python train.py --num_hidden_layers=12 --hidden_size=96 --num_attention_heads=2 --num_key_value_heads=1 --head_dim=64 --intermediate_size=512 --vocab_size=32607 --hidden_act="geglu" --norm="rmsnorm" --norm_place="pre" --norm_eps=1e-06 --positions="rope" --rope_theta=1020.0 --rope_fraction=0.5 --qk_norm=true --attn_scale=0.141 --bias="none" --tie_word_embeddings="early" --parallel_block=false --extras=["some layers without attention", "local attention windows", "gated attention", "capped logits"] --init="trunc" --init_std_qkv=0.0711 --init_std_o=0.0 --init_std_up=0.0711 --init_std_down=0.0 --optimizer="muon_variant" --learning_rate=0.015 --lr_mult_o=1.5 --lr_mult_down=3.0 --beta1=0.95 --lr_head=0.0221 --warmup_steps=0 --schedule="wsd" --decay_fraction=0.566 --decay_shape="pow" --final_lr_fraction=0.0 --batch_tokens=32768 --max_seq_len=512 --doc_mask=true --train_tokens=153200000 --max_steps=4676 --dataset="wikipedia_en"
Each number is 128 + 32 x the weight over its row's rms, rounded and kept within 0 to 255. Layers, rows and columns count from 0. Numbers have three digits each. The size before them is the row's rms in percent of the matrix's.

# up: layer 5 MLP up, 512x96, rms 0.419, rows 509-511, columns 0-95
# down: layer 5 MLP down (transposed), 512x96, rms 538, rows 509-511, columns 0-95
# gate: layer 5 MLP gate, 512x96, rms 0.585, rows 510-511, columns 0-95
up509 127:091189112106150173101093171148174161144147126146098101087173097093171132126120145017072141148117096133134174146135122145108112074115178189109148088150161160122051136103089091135113119094135101081102094119162135149094173144101097124166109092128078118154130132114092079110114104131139129180
down509 117:049215097121162123121094146090123129162164116148109067107160111113161104158139179068103118102085121135103146150171200102100138105105125186106119099147174138135118129167074114125139156094129149126066105085140144123107169087143135133128128038151080108137154118148096106139150116078149170172
gate510 088:160134116086079127148088150108140131075122112110163107148092169094154097118100096128095115120047115109153170147097178135098069110138109132165154128127149155074114165116131150194064130169128080173167098138109151164093102147154173151203128071131185169089097113154097156119111133109128195122
up510 095:155092148134133065159184145128159115097135143088141118126130112026145070133088078111167087116111230079131154116121137088114119104110082112170147103103141134091143203154149125077107131167129089147150132141154128136092122111159150181099101069128149180112152170138111138158104117147087094128
down510 106:080167150139166123068042129119154143136190137105125114111146097155118151161138107146158153147130103102121063136155101100194166102132145138123116126142135110130060098139178106062135136133173213112076091128143118111167140100110094110096107193117061117158176107067091142103107141113126096131
gate511 116:163181146186089131163105117060140075106122167064145106100177106113115156054145094160174118112148151130156105135119164095153163148138119104061151132145117111155150096128102110104110138180141155126208164130143147156099142175125080180157118151119135192130160103079058152109143123122171145103
up511 126:156163145146133112143164098083112103117167131179116101084130154091134162089134099159212111084128109125105198150192098169124088094151105140161149094132114126115101106139113169152178134145097131174111166162073161118109117104175153143183140150091112067107180161060050119117126135113128106166
down511 092:161123109077196043040178120157113150141130122173096172144088118153134133172090113112120135153084094163134138099152066134052058117150133156122142126158138154149129173124143139138098120134135120113084105099113078110144105105110161127076127100139142080097092118168192154150078165170141138122